Weights of a small transformer language model: 2.38M parameters, normalized queries and keys.
Each number is 50 + 15 x the weight over its row's rms, rounded and kept within 0 to 99. Layers, rows and columns count from 0. The size before them is the row's rms in percent of the matrix's.

# layer 2 attention query, 160x160, rms 0.1, rows 0-159, columns 64-95
148:63 41 43 45 59 35 52 71 54 49 47 61 48 24 18 68 50 70 79 38 59 80 55 39 69 51 41 19 48 35 57 29
108:37 53 60 64 35 71 61 39 53 67 67 35 52 66 77 37 47 38 36 48 54 09 53 42 35 53 43 87 47 46 49 65
087:62 53 53 30 75 20 54 57 59 35 44 56 32 42 45 50 49 46 51 59 80 77 29 30 59 50 59 24 57 43 21 37
081:45 57 65 68 30 66 49 45 47 42 79 58 34 68 72 33 44 57 44 53 37 25 44 62 40 53 44 82 39 52 55 50
088:28 30 59 65 24 52 43 61 70 51 55 51 79 57 71 55 49 27 60 58 40 13 39 50 34 59 74 81 57 30 47 44
121:60 67 28 21 60 42 59 48 41 34 47 68 21 48 33 64 30 37 46 48 50 70 69 44 71 52 57 15 38 48 46 45
091:47 47 56 64 53 69 52 25 31 73 41 45 52 70 74 49 42 65 20 54 58 25 65 60 25 32 38 66 52 52 47 69
084:30 39 73 74 38 57 43 51 58 53 67 39 69 54 79 58 55 38 48 56 51 11 59 54 27 63 50 85 64 38 55 50
162:40 69 54 57 40 71 59 45 54 61 49 41 44 87 76 46 38 35 32 59 38 16 58 44 39 45 46 74 44 68 59 61
073:69 36 28 52 49 59 42 54 63 47 35 54 59 30 46 52 62 63 69 50 62 96 44 36 68 32 49 33 50 63 51 41
086:34 28 57 81 48 58 35 44 43 80 48 48 52 63 58 60 44 78 45 49 53 31 37 50 31 38 45 56 40 45 45 50
062:63 49 48 64 56 60 32 27 72 65 58 46 67 66 80 42 65 63 39 44 66 46 64 25 42 33 51 50 37 59 39 52
066:35 37 40 58 53 35 49 55 40 39 44 59 42 39 10 50 48 34 67 57 59 77 44 69 52 47 46 41 60 50 59 42
077:43 63 60 80 31 67 32 36 64 65 60 33 58 60 73 56 26 64 27 43 46 29 63 61 30 42 53 76 61 42 47 45
083:71 68 33 35 56 56 26 49 53 54 51 45 27 31 68 29 53 62 53 29 52 42 65 28 63 52 56 38 27 55 66 69
063:50 41 45 67 56 20 62 64 77 59 38 45 64 40 40 45 75 57 68 51 40 48 32 48 42 65 44 48 42 85 45 23
067:82 55 56 67 54 53 43 39 75 40 74 35 22 56 68 69 62 60 54 64 66 40 80 69 38 77 54 83 29 72 42 49
050:48 52 42 52 28 42 69 46 43 60 67 44 63 51 29 66 61 34 49 60 51 66 18 58 46 71 33 35 53 63 54 36
109:47 35 67 56 39 53 45 27 61 59 59 73 71 79 34 64 54 46 33 71 35 71 55 49 33 35 29 55 63 49 45 29
076:53 54 43 33 54 65 30 34 24 42 47 29 30 49 73 82 40 26 47 55 61 41 57 52 43 26 58 54 66 35 51 56
090:81 41 36 63 41 36 40 72 63 48 25 72 45 60 73 57 72 25 42 58 37 65 64 41 48 65 39 33 26 39 68 59
093:58 53 28 56 63 51 58 53 65 29 27 66 65 67 72 31 47 62 36 50 70 61 62 36 53 73 68 44 42 36 32 65
094:61 28 83 50 56 39 47 51 40 65 46 52 69 47 26 60 39 39 62 64 48 57 69 54 63 39 47 41 53 59 72 61
104:41 49 52 41 34 34 81 70 79 43 46 60 48 76 44 45 33 36 59 53 62 50 82 24 62 59 41 51 36 34 78 43
109:23 46 21 55 28 82 62 56 38 59 48 61 34 56 45 48 36 55 49 62 38 53 63 39 50 62 35 58 41 29 54 29
113:51 62 32 61 59 59 40 59 59 48 53 75 48 65 25 44 32 45 59 25 25 55 62 64 33 34 40 38 68 80 45 50
105:58 53 58 36 35 41 49 65 54 36 52 70 48 61 56 59 68 36 44 30 58 55 21 33 66 39 60 33 67 52 49 43
092:34 28 23 39 87 52 58 79 58 48 68 45 50 50 50 73 37 56 48 51 25 70 63 34 42 16 43 54 59 38 21 32
102:32 49 34 46 29 50 62 57 49 57 31 40 46 32 42 52 70 30 72 46 62 24 60 41 42 63 57 64 57 66 69 32
106:41 50 44 38 61 28 71 42 73 41 69 62 19 65 22 69 28 54 26 48 49 62 49 77 61 48 49 34 62 72 52 59
108:34 43 18 25 55 64 49 50 37 72 60 77 23 32 50 57 33 32 44 40 35 55 39 40 58 40 37 60 32 30 50 20
108:54 64 46 58 40 72 43 42 36 37 56 63 79 58 50 50 57 37 64 40 42 65 76 35 62 51 78 54 36 54 62 49
095:58 61 67 44 66 32 47 56 65 41 44 27 72 35 55 30 72 68 77 34 44 38 30 54 61 52 45 51 64 52 33 48
078:54 42 48 28 80 45 63 65 35 53 49 58 58 65 40 64 39 56 48 30 35 71 53 54 54 47 67 13 42 44 55 52
083:41 65 57 77 18 61 45 49 55 50 22 72 70 54 50 23 67 23 53 67 43 33 55 44 63 51 39 70 61 55 69 45
058:44 42 37 78 29 41 31 28 56 39 30 77 49 50 55 58 50 50 48 55 44 54 40 41 52 61 62 69 52 36 36 57
070:17 44 49 63 41 78 47 48 34 53 66 78 25 35 58 57 34 34 61 69 57 44 58 33 51 54 56 89 51 29 56 42
092:71 40 49 60 40 19 55 49 46 30 45 49 55 56 39 34 62 56 62 31 64 86 60 32 90 64 46 32 56 38 56 42
069:66 56 56 21 72 47 60 66 52 45 73 35 52 35 62 51 38 50 47 32 37 60 68 35 46 15 49 42 57 46 78 30
065:36 55 72 51 46 81 53 61 21 60 69 92 35 50 73 57 33 31 53 76 46 19 63 40 40 50 48 54 42 57 57 44
078:39 56 62 47 45 61 43 49 04 68 55 52 54 53 55 47 47 39 38 58 34 23 47 73 25 35 71 64 34 71 44 65
062:65 37 59 43 56 67 62 49 34 37 64 62 41 57 37 90 47 39 29 45 37 39 61 39 23 51 60 54 51 62 44 38
071:38 29 52 42 57 55 77 50 32 69 62 34 47 50 66 58 49 48 55 24 38 58 33 50 35 38 27 48 42 26 58 47
075:30 77 59 45 55 75 55 49 41 53 83 55 46 65 76 35 47 45 62 58 22 11 69 60 36 42 56 74 41 62 64 70
065:55 14 28 73 56 28 42 76 55 31 34 35 42 37 47 55 34 66 30 51 87 87 29 44 55 60 31 23 56 48 32 44
067:43 16 78 51 54 24 71 55 33 63 61 41 49 55 46 48 38 62 53 45 61 82 56 50 57 50 37 26 40 45 62 28
094:34 75 66 32 36 73 58 33 44 50 49 53 56 75 53 29 56 36 55 63 28 18 77 55 50 37 58 91 56 59 58 64
081:65 40 32 33 62 42 46 53 49 57 42 57 31 24 17 61 42 60 61 36 39 76 46 50 48 44 46 20 50 54 56 54
083:71 46 62 38 67 58 58 52 56 46 73 46 16 62 45 66 45 69 58 31 44 52 58 28 38 53 40 40 60 43 52 61
082:63 30 00 66 36 32 25 49 47 52 54 21 55 58 37 61 59 62 30 58 59 92 51 48 79 44 50 52 45 33 40 00
072:59 50 82 58 59 47 60 44 56 69 42 73 53 61 66 44 40 36 58 83 65 48 56 51 32 76 34 51 52 61 29 57
133:42 63 63 27 24 82 40 23 54 60 59 66 61 80 65 31 54 38 40 65 49 25 80 45 42 31 39 87 59 50 62 51
104:60 34 54 56 22 36 56 63 55 75 56 38 37 43 37 66 66 29 56 57 17 60 36 64 49 37 16 48 32 59 73 50
116:77 56 25 62 45 48 51 69 56 44 17 73 48 66 69 52 72 25 37 60 50 75 71 30 51 74 41 39 23 48 66 64
103:53 27 78 51 59 45 29 30 32 72 42 47 58 29 42 58 56 41 53 53 29 43 45 66 49 47 59 61 54 54 54 74
107:53 46 64 36 51 47 82 74 68 62 34 57 55 73 27 59 31 26 66 58 64 56 83 35 72 48 38 41 34 43 84 52
112:20 48 34 64 24 67 59 47 39 65 48 38 34 53 62 56 34 62 46 68 50 56 53 36 57 77 52 63 30 42 46 33
113:40 65 22 54 42 69 43 58 45 59 50 81 32 59 29 49 24 41 54 37 28 48 69 57 32 32 31 43 68 62 55 49
108:65 60 62 47 27 43 52 53 45 36 46 62 46 58 55 59 68 36 48 25 59 58 24 36 58 51 56 30 63 50 50 46
102:40 41 39 33 70 64 64 71 67 55 69 47 56 50 72 66 36 48 43 38 38 53 60 37 44 18 37 68 57 50 22 32
110:38 45 35 39 41 46 49 59 44 49 40 51 53 24 39 61 74 27 77 32 57 30 54 37 44 67 52 50 56 54 69 32
105:39 49 46 38 63 30 68 43 70 36 50 55 15 61 26 64 26 50 31 49 46 58 56 75 52 58 51 31 61 72 51 57
107:40 50 23 26 62 62 59 53 43 69 47 71 32 37 63 48 32 43 48 43 37 49 41 42 61 41 40 67 29 34 55 29
095:47 65 47 59 47 67 42 41 35 40 59 62 69 60 46 53 47 47 58 40 39 64 68 34 57 37 76 43 40 44 67 46
136:47 58 30 43 47 53 58 70 28 31 42 54 40 31 50 76 45 47 48 26 53 56 52 53 59 55 71 23 48 25 37 48
142:36 52 62 69 30 60 51 34 57 50 34 52 63 67 77 48 51 46 36 57 43 26 42 45 34 47 31 80 49 48 33 59
126:57 59 44 44 74 25 54 54 43 31 47 59 52 40 26 64 40 75 52 37 51 64 63 62 50 58 72 23 34 43 47 36
073:50 67 63 14 56 28 60 72 45 49 69 38 48 65 52 33 56 59 63 48 58 37 44 56 62 55 55 54 40 61 63 35
077:38 39 75 32 53 11 57 42 61 46 68 10 66 46 38 11 44 68 52 59 38 53 47 68 58 67 71 85 47 66 52 49
135:38 62 54 47 35 74 42 45 70 69 58 58 54 62 69 43 41 38 42 66 37 32 55 47 42 44 33 96 54 61 47 46
091:32 53 38 40 20 49 37 49 57 57 65 57 38 30 33 54 48 28 59 55 35 49 60 63 78 62 55 43 48 32 77 48
076:52 59 46 38 34 49 42 30 75 66 46 40 59 51 59 40 60 63 41 56 45 50 43 54 43 57 43 75 31 74 60 63
131:63 41 59 57 36 50 29 46 33 60 22 66 87 62 54 32 69 52 62 62 25 40 56 66 32 49 51 68 43 56 53 68
089:69 68 17 42 62 42 61 51 34 36 62 38 51 19 07 59 65 44 46 43 47 62 46 50 73 42 63 43 54 65 51 15
091:39 48 43 85 24 44 53 55 43 50 39 52 60 50 72 52 50 57 39 29 41 55 47 37 53 52 45 72 31 33 37 40
097:29 73 50 46 65 55 68 32 38 63 48 46 65 78 57 59 44 49 51 55 22 32 61 69 33 44 58 76 43 36 56 56
094:66 25 47 51 47 34 42 55 56 44 60 60 42 31 27 58 48 68 43 51 70 53 35 39 59 70 57 28 47 65 37 56
085:72 40 52 44 49 38 57 59 47 51 72 65 65 33 17 40 77 42 66 46 51 77 58 28 76 61 39 31 43 41 71 36
086:33 56 43 23 39 60 66 43 32 61 45 44 60 82 56 35 75 44 57 52 45 34 53 62 55 31 58 75 61 48 38 48
116:65 46 24 41 59 31 45 52 31 43 65 54 38 25 40 40 51 54 63 36 53 75 50 42 66 32 49 15 54 46 57 40
152:71 66 81 34 43 79 71 30 69 67 67 68 21 46 63 45 59 38 50 61 49 45 70 23 25 51 38 52 53 68 52 77
142:74 45 13 59 34 25 35 62 55 33 60 43 44 62 45 42 46 53 44 50 46 66 62 42 64 50 43 52 52 43 42 16
094:25 37 42 74 78 21 76 53 55 54 35 60 69 22 42 61 49 60 78 54 36 51 29 67 53 82 57 51 32 53 44 62
118:62 65 69 45 28 68 42 35 46 49 51 60 59 73 59 32 55 25 50 70 46 51 80 33 49 50 49 56 59 51 70 33
118:43 39 65 55 29 41 47 50 35 71 73 29 37 26 31 71 47 45 57 54 24 57 20 53 54 25 30 38 45 64 50 39
125:85 51 36 68 42 45 44 71 56 49 09 64 45 54 56 62 68 14 41 63 35 69 52 40 58 60 41 36 24 41 65 58
094:50 40 65 49 69 57 27 38 01 67 49 37 58 29 46 69 62 52 53 59 21 43 29 66 43 49 58 56 57 49 40 65
091:61 33 68 52 31 34 64 55 52 48 42 65 62 60 33 61 43 32 58 63 58 61 89 31 81 41 44 49 38 41 80 56
084:35 41 48 61 25 74 72 48 34 61 47 33 43 32 52 75 54 53 47 79 50 65 44 43 68 61 54 62 32 28 39 18
090:22 64 26 68 51 58 51 65 54 61 46 76 32 66 36 49 22 43 68 40 21 54 59 58 31 51 27 42 56 65 52 46
080:61 52 55 45 38 43 43 49 57 44 53 78 54 65 52 48 59 43 37 31 67 46 22 33 59 59 46 21 57 49 54 61
075:43 33 31 36 65 63 59 75 71 49 53 44 65 54 56 65 55 51 36 53 34 70 48 46 49 23 42 49 55 49 21 31
072:51 53 40 50 24 59 47 63 33 56 46 44 56 35 44 40 80 29 85 57 50 50 49 28 46 79 56 62 54 60 64 27
077:37 55 33 43 52 40 71 46 74 35 66 49 13 55 29 62 28 44 33 33 50 57 52 85 58 45 40 35 55 60 63 48
081:34 41 19 19 65 54 52 49 50 80 55 71 12 40 71 46 40 58 48 32 37 50 48 42 56 42 32 65 41 53 44 43
087:49 57 50 40 41 77 57 50 27 41 49 54 61 61 28 50 58 35 72 59 34 64 77 34 58 35 80 51 42 49 61 30
181:25 64 33 61 73 63 53 31 46 49 43 65 70 47 60 50 44 82 48 54 29 57 52 61 39 51 54 64 30 75 36 66
114:51 78 42 76 63 94 39 51 54 66 45 51 38 34 53 43 39 48 62 66 48 46 47 50 44 36 68 32 26 40 45 41
154:75 42 53 49 26 67 65 49 75 46 42 69 40 74 40 56 59 31 56 58 37 20 72 54 45 52 71 46 63 60 43 36
119:56 44 72 42 56 45 42 73 57 53 53 47 52 29 37 29 80 41 70 39 34 30 31 31 30 39 27 51 70 83 74 37
135:53 20 65 45 39 36 56 46 30 31 52 48 77 58 34 57 56 59 55 29 32 34 41 39 41 61 32 50 60 63 71 48
181:40 62 48 31 48 80 47 30 65 64 45 44 47 38 55 38 53 54 48 84 63 35 75 55 56 11 47 90 43 46 45 53
136:36 37 44 62 58 23 63 53 30 47 52 55 52 61 57 60 56 43 44 26 49 57 24 39 31 69 48 17 46 31 59 52
144:54 37 62 53 50 39 64 31 22 45 41 48 59 68 57 79 66 53 52 42 32 42 38 43 30 66 42 48 52 37 60 41
183:64 49 53 67 51 28 47 62 61 49 62 57 33 48 47 51 59 33 50 09 45 51 35 30 60 45 54 00 55 42 74 49
148:48 31 62 47 38 53 73 34 48 36 50 53 65 81 70 69 55 53 63 39 42 48 54 41 22 66 41 53 47 43 58 73
126:49 47 62 82 56 37 48 47 63 48 49 53 34 48 31 61 54 58 41 17 46 61 65 49 38 56 54 00 31 58 75 46
162:59 34 58 43 59 46 51 35 44 65 42 55 73 80 60 65 62 37 33 19 40 52 36 38 25 67 38 35 49 50 67 59
126:42 55 44 62 41 45 37 78 39 33 53 49 32 24 55 33 61 59 72 57 63 52 57 53 65 40 56 63 56 48 32 47
141:52 45 46 58 57 22 41 52 45 40 43 53 23 31 41 58 46 44 57 07 52 64 16 28 48 46 53 05 37 50 68 34
132:37 48 53 43 55 75 51 45 53 68 50 42 64 85 67 62 69 57 29 40 25 36 54 55 28 51 32 55 65 47 59 46
126:61 46 85 51 31 32 47 54 44 37 70 42 47 61 46 26 61 43 59 28 56 45 45 35 48 64 59 28 57 47 59 72
089:55 40 79 48 48 49 37 31 25 47 28 51 50 79 27 26 75 64 49 50 48 66 38 28 53 37 46 27 56 39 76 71
101:83 44 68 61 53 49 34 55 60 42 61 64 42 30 36 47 44 28 71 64 86 53 62 56 71 57 44 52 40 53 31 49
080:41 65 34 65 45 45 41 60 46 46 54 41 45 29 27 72 42 62 49 63 44 80 45 40 60 49 68 62 28 70 56 79
070:43 34 39 27 40 60 58 12 52 48 50 53 62 78 60 72 66 53 43 73 25 36 74 42 34 39 25 63 43 49 68 59
066:39 50 49 47 38 81 52 62 52 45 74 39 74 28 29 68 41 19 57 79 23 40 31 64 67 43 51 58 46 41 56 25
078:58 46 31 51 62 33 48 49 39 39 51 62 67 39 73 46 60 74 49 59 38 79 64 51 18 87 33 32 42 72 78 21
079:55 45 74 40 46 50 11 26 32 57 52 40 72 23 31 63 67 52 50 45 33 44 28 49 92 35 29 38 66 45 55 61
074:37 35 79 47 30 34 71 68 53 67 19 51 55 69 26 51 12 40 77 48 74 34 65 36 71 58 57 43 50 58 58 50
085:31 45 47 56 45 81 31 62 55 60 71 20 25 43 53 33 39 40 41 80 42 50 45 31 42 48 46 59 29 51 48 25
079:59 73 15 45 21 58 37 65 38 56 41 68 24 57 31 30 10 48 45 36 34 48 58 59 60 45 43 48 60 51 46 55
080:53 70 67 47 28 17 49 54 56 61 58 48 52 60 75 76 60 39 68 25 60 56 43 55 64 68 54 30 46 73 33 39
071:58 40 46 40 67 63 65 70 83 60 72 56 59 37 50 72 28 49 43 55 41 44 75 34 67 23 43 56 68 42 24 46
081:44 36 43 66 67 45 46 54 38 39 48 46 55 24 26 56 60 50 65 30 65 27 54 50 49 71 62 56 48 46 52 51
081:38 26 56 30 70 34 68 21 59 41 45 32 27 75 51 71 50 55 32 45 57 72 47 48 46 54 51 30 60 57 48 41
079:66 62 21 49 45 56 81 56 33 44 69 63 59 36 64 35 33 63 60 43 54 52 44 34 39 50 56 60 38 28 48 34
078:32 79 48 56 35 48 60 36 46 39 56 65 78 41 60 58 32 61 47 48 59 65 48 38 72 38 51 65 18 63 57 63
116:49 67 53 39 33 70 52 50 48 54 74 52 26 50 68 27 41 42 64 55 37 22 72 41 66 51 52 85 56 64 65 53
073:73 36 37 38 53 32 50 51 55 44 56 61 39 29 30 66 62 55 69 60 46 80 46 64 49 60 71 28 42 59 38 47
082:46 81 57 46 35 79 49 43 48 49 70 54 24 57 72 22 37 43 56 54 45 12 58 46 69 41 43 79 56 64 75 55
066:44 41 40 27 60 57 47 46 41 47 34 39 50 43 41 68 49 44 47 57 45 61 35 43 61 40 48 09 64 43 48 38
064:58 52 23 36 53 52 31 35 26 39 38 53 46 61 27 38 66 63 40 43 50 61 46 35 69 35 44 00 58 62 69 42
084:45 22 56 69 62 51 32 44 46 54 37 46 67 54 28 77 58 61 45 43 55 68 30 65 32 40 49 24 46 41 31 39
034:55 26 49 55 54 08 54 56 63 48 51 72 33 26 32 83 61 62 70 69 68 76 48 53 56 45 60 47 38 36 23 53
065:68 47 22 23 57 37 60 48 36 39 43 45 41 48 22 52 55 52 59 44 54 67 45 44 71 43 53 00 45 29 60 35
078:53 68 29 23 51 35 53 59 42 37 49 52 38 60 49 47 53 36 28 41 41 45 39 47 69 66 45 48 45 52 54 55
052:33 62 72 18 45 32 63 42 44 58 44 42 59 71 48 56 51 56 52 61 49 36 51 60 38 30 60 72 51 42 44 77
053:92 39 50 36 30 53 58 63 45 37 22 58 34 44 32 54 53 38 64 66 41 63 71 53 58 41 56 29 45 30 75 57
056:48 38 31 33 54 44 72 51 34 43 15 33 37 47 35 56 44 48 44 48 41 58 28 51 59 50 42 06 64 37 75 52
062:69 32 64 76 36 56 45 82 39 70 64 66 57 36 54 44 60 64 62 29 38 42 61 51 40 64 49 55 51 53 39 64
059:91 43 45 21 36 38 63 50 46 53 57 60 37 69 42 27 73 39 58 40 47 72 63 39 66 33 34 16 47 51 73 39
079:43 64 35 25 49 59 52 28 42 41 41 40 51 66 52 71 52 31 28 57 48 42 51 57 45 31 40 66 53 50 48 60
067:22 41 55 56 71 14 41 63 57 47 34 37 50 32 18 57 34 67 67 53 63 41 30 58 53 58 67 48 45 48 33 44
059:25 45 73 53 27 77 63 34 64 77 70 56 42 46 60 54 58 51 21 51 53 55 41 35 50 33 64 43 65 51 58 78
052:73 56 45 83 54 62 23 38 51 41 74 69 61 67 56 42 66 55 38 61 62 73 71 35 54 37 48 50 46 36 61 29
079:71 57 71 42 27 48 50 44 61 53 50 63 55 67 65 22 43 48 51 40 40 59 71 31 32 50 48 45 59 64 61 45
086:63 58 47 15 23 72 35 19 43 40 56 71 32 74 67 45 50 25 29 55 44 47 76 42 49 22 33 40 67 44 61 46
094:61 52 46 68 36 55 37 56 41 66 38 57 47 58 35 71 57 04 36 59 29 51 27 47 72 33 32 56 41 44 61 51
104:59 52 34 61 52 54 51 65 53 31 10 81 63 62 70 42 55 41 35 65 63 70 71 41 36 84 46 29 29 38 48 52
109:52 42 72 42 59 61 30 43 24 67 49 40 67 22 39 60 55 41 58 55 33 54 49 62 71 35 39 58 57 46 62 76
105:43 40 63 45 32 42 85 62 76 65 28 48 49 79 24 49 24 46 63 47 64 54 85 28 80 46 44 54 43 46 76 50
118:20 53 29 63 28 73 61 46 37 64 52 44 28 46 64 61 31 44 51 75 41 55 51 33 56 73 45 52 32 37 50 30
123:45 68 14 50 35 61 40 65 50 59 48 81 35 64 23 44 21 48 55 42 20 48 64 58 40 35 27 42 67 73 51 52
115:52 65 61 36 28 42 40 53 48 48 40 63 52 66 66 60 76 37 60 27 61 43 28 47 51 52 51 37 63 47 46 41
102:48 47 32 32 77 48 59 78 68 53 67 46 53 41 54 70 35 38 55 52 40 55 69 33 52 23 47 43 75 51 25 36
115:39 50 23 54 47 53 49 60 47 44 44 51 62 23 33 55 68 34 72 46 56 27 58 40 45 66 56 63 59 64 59 38
125:39 44 47 26 67 30 64 39 73 29 63 52 20 70 30 69 31 50 27 46 39 58 49 66 56 59 49 35 60 73 54 52
121:48 49 28 28 64 59 69 50 35 62 53 66 30 37 64 41 41 49 56 32 33 52 42 32 51 45 43 60 31 33 54 32
113:48 72 44 52 46 55 42 36 28 38 54 65 76 55 48 56 49 53 59 22 44 71 65 34 57 40 72 56 34 52 65 51
# layer 2 attention key, 32x160, rms 0.0859, rows 0-31, columns 64-95
034:20 41 64 46 35 59 60 29 49 37 43 44 55 68 36 37 32 79 51 58 33 67 59 48 37 49 37 82 24 68 53 51
044:57 58 58 45 72 38 30 67 38 40 62 62 39 35 44 47 67 46 54 52 58 54 52 61 52 58 64 43 45 81 46 36
060:39 28 59 58 37 67 42 70 59 50 66 37 53 48 60 49 33 45 48 46 40 52 66 31 51 31 24 60 55 51 69 55
036:52 66 58 46 72 53 44 53 46 50 27 56 46 58 73 81 49 18 28 41 55 41 54 53 55 64 50 25 58 72 57 38
033:77 72 36 52 67 46 45 56 29 45 47 73 36 51 61 61 47 40 27 45 48 41 65 48 61 53 24 22 47 67 71 40
055:37 47 51 74 38 53 77 27 49 54 38 57 99 73 60 70 56 44 36 50 50 29 39 61 28 74 46 30 45 33 46 49
043:40 28 42 75 45 62 65 62 53 23 39 32 59 58 60 66 35 29 34 53 47 56 60 57 32 53 55 49 45 38 55 45
036:73 80 39 44 62 44 56 55 16 49 67 58 13 51 66 42 48 41 49 32 56 55 60 49 56 48 61 35 35 57 59 32
065:76 35 52 42 51 40 69 61 49 46 45 44 28 38 38 38 58 57 49 35 57 58 64 60 44 71 41 35 41 57 57 47
039:33 58 75 37 38 37 61 49 60 55 45 38 56 59 48 70 53 56 47 60 58 74 49 55 37 27 54 44 38 75 41 70
050:81 51 27 55 62 46 50 57 47 34 43 58 30 42 51 45 44 32 53 48 67 43 71 50 71 65 47 39 48 38 73 42
037:82 53 29 34 39 54 72 27 26 53 46 58 31 50 41 52 51 36 47 41 26 53 62 45 53 52 43 34 48 56 50 39
049:56 65 71 56 58 36 19 91 41 53 67 35 44 30 53 32 46 40 48 37 61 48 50 49 55 54 67 64 61 64 58 50
040:57 52 19 50 44 37 50 52 49 38 62 69 09 43 61 43 65 41 53 52 42 47 61 33 61 56 30 36 45 62 88 34
048:49 44 36 36 32 84 67 12 61 47 49 57 64 60 48 70 66 59 44 68 37 51 64 50 46 33 32 65 57 50 29 45
050:49 58 69 64 70 49 64 45 44 65 45 38 59 49 22 41 36 55 61 37 65 54 19 75 63 60 89 46 51 30 40 39
061:26 40 60 40 38 81 56 36 54 59 59 52 57 57 62 19 70 69 35 59 46 60 35 44 35 34 69 39 48 57 65 89
050:49 39 57 79 69 22 23 69 34 39 55 69 54 36 48 38 55 57 67 58 69 70 67 52 58 48 45 50 52 20 63 34
072:56 50 69 46 44 28 57 73 55 68 59 13 47 46 44 35 48 49 58 28 48 70 13 63 50 56 67 16 51 45 57 47
069:39 43 38 35 36 77 35 13 60 33 37 86 37 60 61 57 53 46 29 84 43 48 80 36 47 34 34 53 51 49 48 59
119:23 48 48 51 52 74 52 46 44 48 62 51 63 50 27 44 45 36 48 58 43 35 11 60 66 38 62 97 61 31 39 42
115:30 53 54 49 46 42 64 59 31 42 35 56 62 40 64 61 31 61 48 44 48 73 64 68 18 67 38 09 29 73 65 39
138:54 57 52 46 54 81 19 38 43 48 58 52 66 14 46 52 68 52 58 58 31 63 28 40 82 21 26 37 56 43 52 73
139:46 32 75 44 50 45 66 34 65 83 18 37 42 63 28 45 26 62 61 37 61 26 49 41 66 55 86 48 64 55 58 46
155:31 44 50 71 53 54 29 38 64 37 63 27 39 39 58 43 44 34 58 80 25 51 40 41 40 54 43 56 46 53 54 32
156:68 61 27 36 10 55 29 65 37 60 51 49 45 57 31 36 17 58 40 50 46 28 49 46 61 47 28 58 62 48 50 52
160:43 71 40 42 27 35 41 41 53 73 32 53 49 62 78 63 60 61 92 52 64 37 53 71 37 69 37 36 45 59 24 41
155:69 45 48 43 46 41 53 68 69 63 69 39 51 23 42 70 45 33 51 39 60 31 75 33 57 30 65 49 90 54 33 51
164:76 47 27 53 80 52 60 50 42 15 71 56 63 15 21 55 45 53 40 39 54 32 53 62 46 60 57 49 57 52 63 55
166:28 14 58 13 65 53 55 30 54 30 46 35 58 77 52 65 39 33 40 62 50 68 48 36 61 65 49 45 61 56 37 43
163:68 66 49 69 39 44 77 70 34 27 62 60 68 55 46 33 32 69 73 25 46 50 47 40 33 64 63 44 51 46 56 58
159:25 81 58 39 41 33 47 36 29 43 41 60 84 40 55 55 36 62 41 30 67 58 42 43 47 33 36 57 31 84 48 61
# layer 2 attention value, 32x160, rms 0.118, rows 0-3, columns 64-95
094:54 52 26 27 57 40 39 60 46 27 51 63 22 35 62 39 44 50 56 76 30 49 35 45 49 66 47 58 51 37 84 30
100:70 33 66 48 44 78 31 59 32 50 54 32 65 64 25 51 53 84 21 68 63 58 63 48 29 40 61 64 63 43 33 35
099:65 72 30 56 48 62 50 44 60 51 38 88 54 52 38 82 58 65 42 64 43 69 64 55 27 62 37 63 42 56 32 43
099:61 61 51 17 49 38 56 38 46 63 53 44 66 46 48 40 27 51 65 47 42 44 35 37 20 62 34 51 58 50 49 51
# layer 2 attention output (transposed), 160x160, rms 0.108, rows 0-3,32-35,64-67,96-98,128-130, columns 64-95
087:52 62 26 23 38 60 45 53 46 34 58 69 23 23 63 26 59 49 50 99 29 57 59 47 66 56 39 59 71 57 79 21
087:76 37 60 47 43 73 39 34 32 66 30 40 61 53 40 54 47 80 18 73 56 47 69 30 31 35 52 71 48 46 33 49
086:62 67 52 47 44 70 24 47 51 33 45 84 44 55 33 66 45 49 45 51 41 64 45 56 44 54 43 69 51 69 29 34
084:41 60 53 26 43 48 41 43 36 72 45 29 41 46 47 47 38 40 65 55 44 31 46 40 11 58 24 53 71 44 51 55
103:50 61 30 14 41 51 47 58 53 31 64 54 15 17 66 35 56 43 49 94 26 62 55 44 67 54 46 51 57 43 83 24
117:79 31 63 48 41 80 45 43 36 58 36 33 65 48 33 57 51 86 19 71 64 56 69 26 34 34 54 74 54 39 40 51
112:66 63 60 44 43 65 33 48 56 38 52 76 43 56 27 68 46 50 43 60 38 80 56 61 36 65 52 67 52 58 36 33
111:42 63 45 22 45 44 40 52 33 59 53 21 52 57 63 44 43 39 66 62 52 38 37 45 17 59 31 48 74 41 53 55
085:51 53 35 24 41 55 38 59 55 38 73 61 16 29 69 40 48 41 64 83 33 65 72 50 61 43 39 68 57 49 69 22
083:76 26 57 33 47 68 41 50 35 60 38 42 54 55 35 51 44 84 10 67 62 66 66 30 40 37 51 81 50 48 28 48
086:67 62 47 42 43 58 29 52 55 36 37 73 40 50 42 74 58 61 33 58 34 71 59 41 47 63 42 69 61 51 36 27
081:42 62 55 21 44 49 41 50 40 64 66 23 43 57 57 41 44 52 65 57 42 42 52 52 22 60 34 46 67 37 66 54
084:52 41 67 69 64 50 61 54 42 61 45 37 79 67 21 63 33 53 45 17 77 31 58 55 44 61 50 24 29 59 50 81
093:22 61 48 62 49 36 46 72 83 37 63 50 35 44 68 38 53 15 77 25 31 46 38 55 77 64 40 26 50 65 75 50
090:25 36 52 55 38 38 75 46 57 66 73 25 60 52 67 42 51 55 72 47 69 07 45 48 59 43 51 41 54 38 57 56
111:54 51 24 18 43 48 46 55 45 33 58 66 18 11 58 35 50 45 53 99 27 60 53 42 63 49 40 66 61 51 71 17
123:79 33 56 53 47 80 37 48 24 61 40 32 61 56 30 56 44 88 14 78 64 49 64 33 27 34 51 71 57 36 35 50
120:71 70 48 50 48 64 29 57 55 37 38 83 48 55 38 74 43 50 34 55 40 81 55 54 43 63 51 59 50 57 27 38